Part of a small language model's weights.
Size: 15 layers, width 192, 6 heads of 32 (3 for keys and values), MLP 384 SwiGLU.
Architecture: no biases in attention or MLP, untied embeddings.
Training: a variant of Muon for these matrices, 281M tokens, 8570 steps.
Each number is 128 + 32 x the weight over its row's rms, rounded and kept within 0 to 255. Layers, rows and columns count from 0. The size above them is the row's rms in percent of the matrix's.

# layer 3 MLP up, 384x192, rms 0.0829, rows 119-140, columns 96-143
size [ 99 103 100 107  95 108  98 104 107  99 100 110  97 104 102  96  99 104  97 103 100 100]
[[176  80 131 150 107 199 119 178 121 137 127  63 143  91 210 111 151 117 111 136  76  89 122  41 153 154 134 143 159 109 126 113 146 174 171 135 139 102 109 132 114 125 125 159 122 135  89 143]
 [ 90 132 171 128 203 123 126 168 173 158 142 148 131 109  81 146 136 167 168  77 119  88 110 129 117 104 158 167 173 108 129 183 172  93 108 131 113 118 151 113  80 116  95 110 136 134 128  80]
 [137 118 123 126 100  95  90 136 160  91 169 160  96 115 155  76  92 141 111 154 153 121 107 180 141 178 126 157 104 177 137 110  93 146 182 201 102 108 163 193  71 139  93 147 133  92 133  79]
 [ 64 128 155 126  98 138 178 117 129 161 130 108 101 113 143  98 127 182 113 103  91 128  88  91 135 102 140  89 186 171  89  93 147  94 102 130  84  83  61 160 127 110 122 121 143 152 128 114]
 [ 97 127 116  80 148 112 108 138  95 143  95 155 114  86  73 150  66 167 184 115 128 103 198 154 148 152 111 153 185 120 109 123 134 115 161 141 115 179  68 105 146 154 100 124 100 110 122 141]
 [143 119 151 130 117 149 110 134 129 163 163  75 115 142 133 194  94 177 165  85 142 138 201 128 106 133 142 105 142 134 169 125 183 135 102 176 159 121 152 174 111 102 120  73  83 128  91 138]
 [141 136 118  90 128 132 165  86 103 153 100  84 121 112 159  77 129  84 159 121 167 124 130 143 153 105  98 104 143 133 161 125 160 131 146  92  94 127 108  87 109 105 140 114 147 134 162  70]
 [135 150 171 139 120 153  63 135 134  80 151 113 145 103 172  99 171  84 118 161 151 177 107 102 141 131 109 161 113 109 135 131 135  84 138 173 142 105  69 146 172 113 154  74  74 124  74  97]
 [155  96 158 116 133 145 141 126 132 119 112 117 132  96 121 156 108 185 128 101  86 100  92 131 113 131  92 130  86  84 149  91 131 126 175 160 143 107 143 102 146 138 137 203  57 184 131 147]
 [117 105 134 148  96 159 160 116 116 121 136 124 116  87 124 133 164 111 136 178 126 174 199 110 148 196 130 175 133 154 130  32 130 116 131 164  77 120 102  89 106 111 135 166 135 146 148 121]
 [122 111  85 181 140 128 126 134 160 148 123 167  89 157 118  76 114 101 148 103 108 162  52 117 146 160 148 157 104 196 140 126 163 129 160 117 181 129 162  66 163 143  89 163 170 109 133 135]
 [147 139 122  96 113 142 134 113 159 159 191  68  56 156 117 125 200  99 143  60 100 114 121 148 130 162  88 149 109 176  82 106 117 161 147  93 137  79 159 146 114 117 145 102 131 158 142 160]
 [147  95 123 144 134 121 118 136 184  94 187 151  97 141  48 172  59  85 105  83 131 114 172 132  99 142 132 102 105 104 145 159 143 130  58 107 144 200 131 130 110 105 117 133 136  44 133 134]
 [136  90 162  56 134 164 193 129 140 126 143  97 159  87 107 120 139 155  91 120 120 111 176 128  77  95 117 165 141 191 161 149  55  82 131 143 120  85 150  84  97  96  98 101 133 122 207  84]
 [ 77 117 154 111 154 112 137 114 104 125 152 185 130 158 104 181 121 115 134 161 148 118  87  94 157 149 166  94 170  89 139 153 105 164 129  95 112  70 104 120 155 119 122  84 101 137 164 117]
 [143  86  53 151 146 182 133 198 103 122  83 152 165 104 125 171 162 125 151 125 101 113 155  57 156 119  83 126 154 117  93 146 123 119  70 121 145 139 142 168 122  98 102 136 163  96 154 124]
 [176 120  74 140 117 161 116  95 127 134 136 115 116 114 110 100  81 113 137 156 114 130 152 166 156 170 187 203 130 168 145 153 130 152  45 134 135 115 147 107 172 159 141 102 125 154 101 124]
 [177 121  76 103 118 129 157 128 153 113  74 104 137 122 190 198  47 139  54 107 104 113 124 164 138 134 140 143 167 121 139  99 132 158 163 141  89 117 140 136  83 162 154  94 144 134 115 135]
 [101 194 114 153 105  87 163  91  99 121 100 132 109 111  66 137 134 145 165  94 149 105 159 142 143 123 123  80 105 137 151 157 134 105 143 183  54 177 144 185 159  99 160 104 127 173  86 156]
 [146 145 146 185  93 167 184  86 140 143 156  94 132 120  98  37  92 169 185  76  99 142 118 144 135 164 144 123 128 172 144 102 107 137 108 112 138 107 174 144 125 113 171 202 119 138 118 122]
 [119  80 135 113  84 102  87 178  91 124 143 135 100 177  88 159 136 122  81 106 101 199 155 111 120  84 139 120 149 144  67 135 142 136 166 149 110 120  87 132 175 153 141 175 163 160 178 165]
 [105 113 113 171 147 163 102 170 116 162 153 120 139 113  69 171 132 149 109 143 155 163 188 128 129  94 127 155 113 142 120 143 121 115 101 102 119  66 136 119 109 194 153  95 107 143  49 119]]
# layer 3 MLP down (transposed), 384x192, rms 0.076, rows 119-139, columns 96-143
size [101 101 103 108  95 107  98  99 103 101 102 106  98 102  98  95  97 101  98 102  99]
[[ 94 110 138 148 135 148 149 182 141 131 166 114 100 153 109 117 115 103 134  91  91  62 146 144 122 203  86 127 120 170 161 101 119 209 159 116  99 126  54 125  77 147 120 181 195 125 127 155]
 [158 173 117 158 143 147 168 128 111 177 120 142 168  93 104  69 137 122 172 160 142 101 151 101 120 142  35 170 185 186 141 173 169 119 134 182 167 158 106  93  65 160 123 157 112 117  90 115]
 [107 106 158 115 218 119 134 112 126 153 163 147 174 109  88  96  98 162 159 162  95 131 180 176 114  82 122  97 181 135 142 183 183 152  91  91 132 104 114 170 121  49  99  79 145 148  85 150]
 [114 126 169 143 156 141  98 125 105 107 151 139  86 135 146 138 100 127 136  94 132 103  76 141 149 115 124 113  73 122 112 106  87  92 166 146 109 119 154 151  89 170 133 173 189  86 121 134]
 [176 109 129 138 137 108  85 106  98 140 162  98 118 144 124 153  75 132  71  92 138 168 104 190 163 122  92  56 181 158 148 145 113 140 141 174  99 196 144 186  85 130 100 122 122  79 177 126]
 [169 140 149  56 156 170 134 102 161  97 204 127 104  80 164 163 144 117 111 130 124 113 166  94 128 107  53 105 162 131 126 125 165 113 137 205  90 128 151  89 150 150  86  85 141 172  92 182]
 [118 129 100 164 112 148  93  88 148 131 114 141 138 125 175 216 100 104 134 191 119  80  73 106 142 168 132  83 133 117 132 153 121 184 124 130 100  91  86 106 138 130 138 178 163 163 172 128]
 [128 134 158 117 132 144  80  97  84 163 119 138 178  92 141 132  98 109 177 135 153 139 142 170 135 124 108 111 135 140 137 133 141 111 131 120 126 125 126  68 118 147 155 115 118 165 200 113]
 [128 185 123 152 186 186 119 157  76 153 173 123 135 129 128 135 150 133 157  84 126 101 102  76  99 176 152 151  71 112 102 110 127 122 145 158 145 150 142 149 131 141 148 107 181 164  39  84]
 [140 109 161 113 160  78 134 103  87 113 100 155  73 167  98 131 135 120 152  48 144 101 144 128 147  28 114 131 126 178 125 158 119 104  92  72 134 165 152 186 124 121 124 123 145 111  21 126]
 [119 125  93 211  88 164 148 160 141 130 140 131 132  96 171 107  56 196 135 188  94 157  33 144 141 121 163 127  96 116 141 110 128 151 108 112 129  59  59 112 166 126 113 101 131 139 120 117]
 [117 153 106  69 143  76  69 140 120 187 125 160 117 148  83 146 145 144  93 156 106 156 158 146 169 138  84 134  83  95 147 102 148 136  99 146  83 118  69 198 111 123 135 153 107 108 142 120]
 [138 141 148 141  98 189 116 136 105  42  81 160 102 119 122 137 149 179 123 193  77 171 176 161 132 162 126 147 123 114 131 108 133 153 115 134 147  53  95 167 126  94 133 158 166  94 181 166]
 [139 103 107 149  96  92 137 104 122 123  87 116 117 220 120 178 153 125 115  75 129 133 168 127 129 108 152 135 137 130 118 134 140  94 123 139 132 123 155 142 189 115 146 121 132  96 109  40]
 [121  89 145 126 141 124 150 136 101 122  78 134  62 119 136 146  96 111  81 158 132 110  58 151  86 152 191 115  54 139 156 144  83 142  47 114 129  93 183  70 143 151  92 116 153 157 135  79]
 [121 112  81 137 141 116 114 135 124 113  86 102 118  91 158 163 135 174 138 119  75 155  99 100 152 148 103 203 184 170 142 101 102 123 113 163 155 148 126 165 124 166 123 170 133 164 152  99]
 [125 127 127 120 148  90 116 118  82 123 101 138  57 115 211 152 104 142 160 101 130 125 189  78 126 198 102 117  86 195 129 142 139 143 155 157 154 146 108 128 162 165 166 126 145 172 167 170]
 [160 110 167 111 140 104  90 118 115  60 143 137 132 212 166 115 150 168 182 104  84 140 124 148 141  96 152 102 129 144 106 156  74 111 162 101 156 144 155 202 169 111 132 101 143 144  77 116]
 [115 109  90  45 122 167 138 154 145 137 113 140  95  77 151 132  84  85 153 117 185 144 150 152 100 126  72  95 131 130 128 100 111 116  87 124 116 195 163 143 125 106 151 148 169  69 114 110]
 [133 154 129 121 111 150 179 181 138  90 114 129 145 102 132 118 168 136 188  76 120 135 155  62  82 133 213 153  93 155  75  88 127  73 131 156 163 123 113 115 148 128 150 104 102  74 119 125]
 [164 118 140 109 149 150 174 138  60 102 132  89 128 100 104  80 133  91 181 135 126 102 152 157 137 198 135 105  88 106 111 154 133 114 142 150  77  90 172 127 160 176 125 122  77 156 117  50]]
# layer 3 MLP gate, 384x192, rms 0.0816, rows 120-140, columns 96-143
size [105 103 104  98 108 100 102 102 108  97 105 100 101  97  88  96 102  98 103 103  99]
[[127 129 113 119 164 180 149 140 173 159 134 109 117 107 188 115  81 170 172 169 182 143 159 160 174 108 127 125 176  95 117 185 123 155  89  82  77 165 127 199  93 172 154 113 120 116  74  78]
 [ 86 116  99 115 137 167 113  80 232 136 145  70 119 132 114 137  95 183 151 158 196  87 150 112 122  96 112 111 159 136 124 101 100 119  96 117 138  93 129 121 193 114 109 127  91 131  57  81]
 [ 98 123  99 124 130 161 168 145 157 141 102 193 100  86 171 164 126  44 134 119 169 192 128 100 121  95 130  91  81  76 119 114 141 139 168 147 133 127 159 145 117 161 144 165  96 149 137 162]
 [157  49 107 149 183  56 160 152 161 145 114 141 128 141 201  63 155 103 110 121 163 120 108 119 155 159 158 123 102 122 106  96 126 155 116 115 160 190 148 158 143 169 117 146 118  94 120 120]
 [146 188 130 145 106  71 110 148 139 146  60 165 108 178 141 149  86 129 128 129  61 138 109 103 135 142 132 175 160 157 123 163 117 103 139 151 120 154 149 108 185 123 128 173 123 132 137 109]
 [160 107  98 119 160  42 140 188  88 125 192 142 154  61 123 124 153 156 173 145  78  80 162 139 161 158 119 135 155 132 147 116 128 151 101 172 104 170 133 162 171  99  69  99 165 124 113 109]
 [ 93 143 104  69 138 127 131 109  72  96  92 140  95 175 142  98 155 131 133  92 109 114 120 105 142 115 115 155 147 122 145 114 125 113 186 120 160  98 187 119  90 119 171  95  96  90  88 136]
 [177 109 127 162  62 174 170 128 135 177  97 121 145 117 108  90 120 168 134 172 166  45 106  98 135 155 111  85 114 128 146 122 147 111 112 148 182 172 110  78 141 128 127 186 176 103 134 209]
 [ 98 115 109  72 137  68 134 112 104 119 144 121  93 106 136 149 112 144 117  94 160  80 137 143 123  91 162 168  87 163 117 158 118  87  82 146 122  96 201 145 159 142 148 104 113  96 146  67]
 [112 150 129 182 104  74  98 106 178 129  86 104 125 118  60  81  79 128 124 142 153 204 125 174 130  71 144 140 159 190 170 159 179  97 114 104 154  77 130  63 141 205 104 150 158 115 173 100]
 [ 76 156 103 119  99  74 150 163 140 170 153  98 127 191  70  89 163 167 119 113 161 131  82 140 151 173 121 141 154 165 131 194 101 145 135 166 126 134 123 164 125 120 135 100 129 106 161 224]
 [ 48 139 163 106 168 130 184 115 126 155 113 171 210 102 128  98 132 127 153  94 117 175  79 140 108 104 162 137  44 181  98 140  10 106 100 127 158 121 133 137 114  99 132 173 158 180 112 129]
 [185 142 118 134 179 108 131 165 117  71 131 111 104  88 188  78  72 105 147 104 127 132 103  90 143 153 145  92 102  90 122 135 122 166  87 113 153 121 108 131 125  84 135 166  81 214 100 135]
 [107  81 197 164 147 142 123 151 122 107 141 124 165 134 137 143 141 138 127 140  96 149  80 109 171  76 111 131 161 121 142 108 137 153 137 152 107 101 125  73 110 148 153 126 113 157  99 157]
 [ 96  77  79 147 147 141 102 173  82 120 162 147 122 113 155 132 192 158 148 107 100 122 150  85 145 156  80 146 168  96 131  89 110 127 117 120  77 149 169 126 117 112  77 172 118 116 139  90]
 [119  92 161 124 140 148 117 187 142  92 108 127  91 114 196 105 152 159 158 147 116 158 142 117 104  98  83 126 121 132  83 154 109 147 138 124 110 126 133 152 101 103 123 122 152 146 115 104]
 [143 121  89 127 127 112 166 123  97 109 128 101 114 165 143 181  99 150  95 149 107 161 118 126 125 161 125 126 145 142 102  84 150  99 128 162 157  87 123 160 106 170 119 165 181 173 141 123]
 [114 104  61  92 102 137  92  90  93 102 147 144  86 133 138  68  95 153 165 110 129 111 116 152 154 146 129 151 147 116 182 150 147 148  85 157 131 161 129 145 118 130 118 135 138 132 137  85]
 [118 135 119 113  84 230 118 129 139  80  96 150 136 144 132 153 157 105 116 151  90 102 111 146 142  63 113 105 153 139 140 133 105 131 113  91 168 192 137 118 131  57  91 122 133 102 150 107]
 [164 101  93 105 180 171 166  60 172  96 126  51 156 123 146 115 145 169 156 147 147 140 121 122 148 138 115 100  69 159 154 131 157 186 129 134 139 153 146 182 111 197 131 144 142 139  87 118]
 [136 172 121  74  99 193 151 152 145 119 169 191 122  65  96 155 175 129 109 138 137 150 127 124 192 100  80 161 104  90  90 107 134 124  92 153 104  97 123 100 106 106 120 145 111 125 185 120]]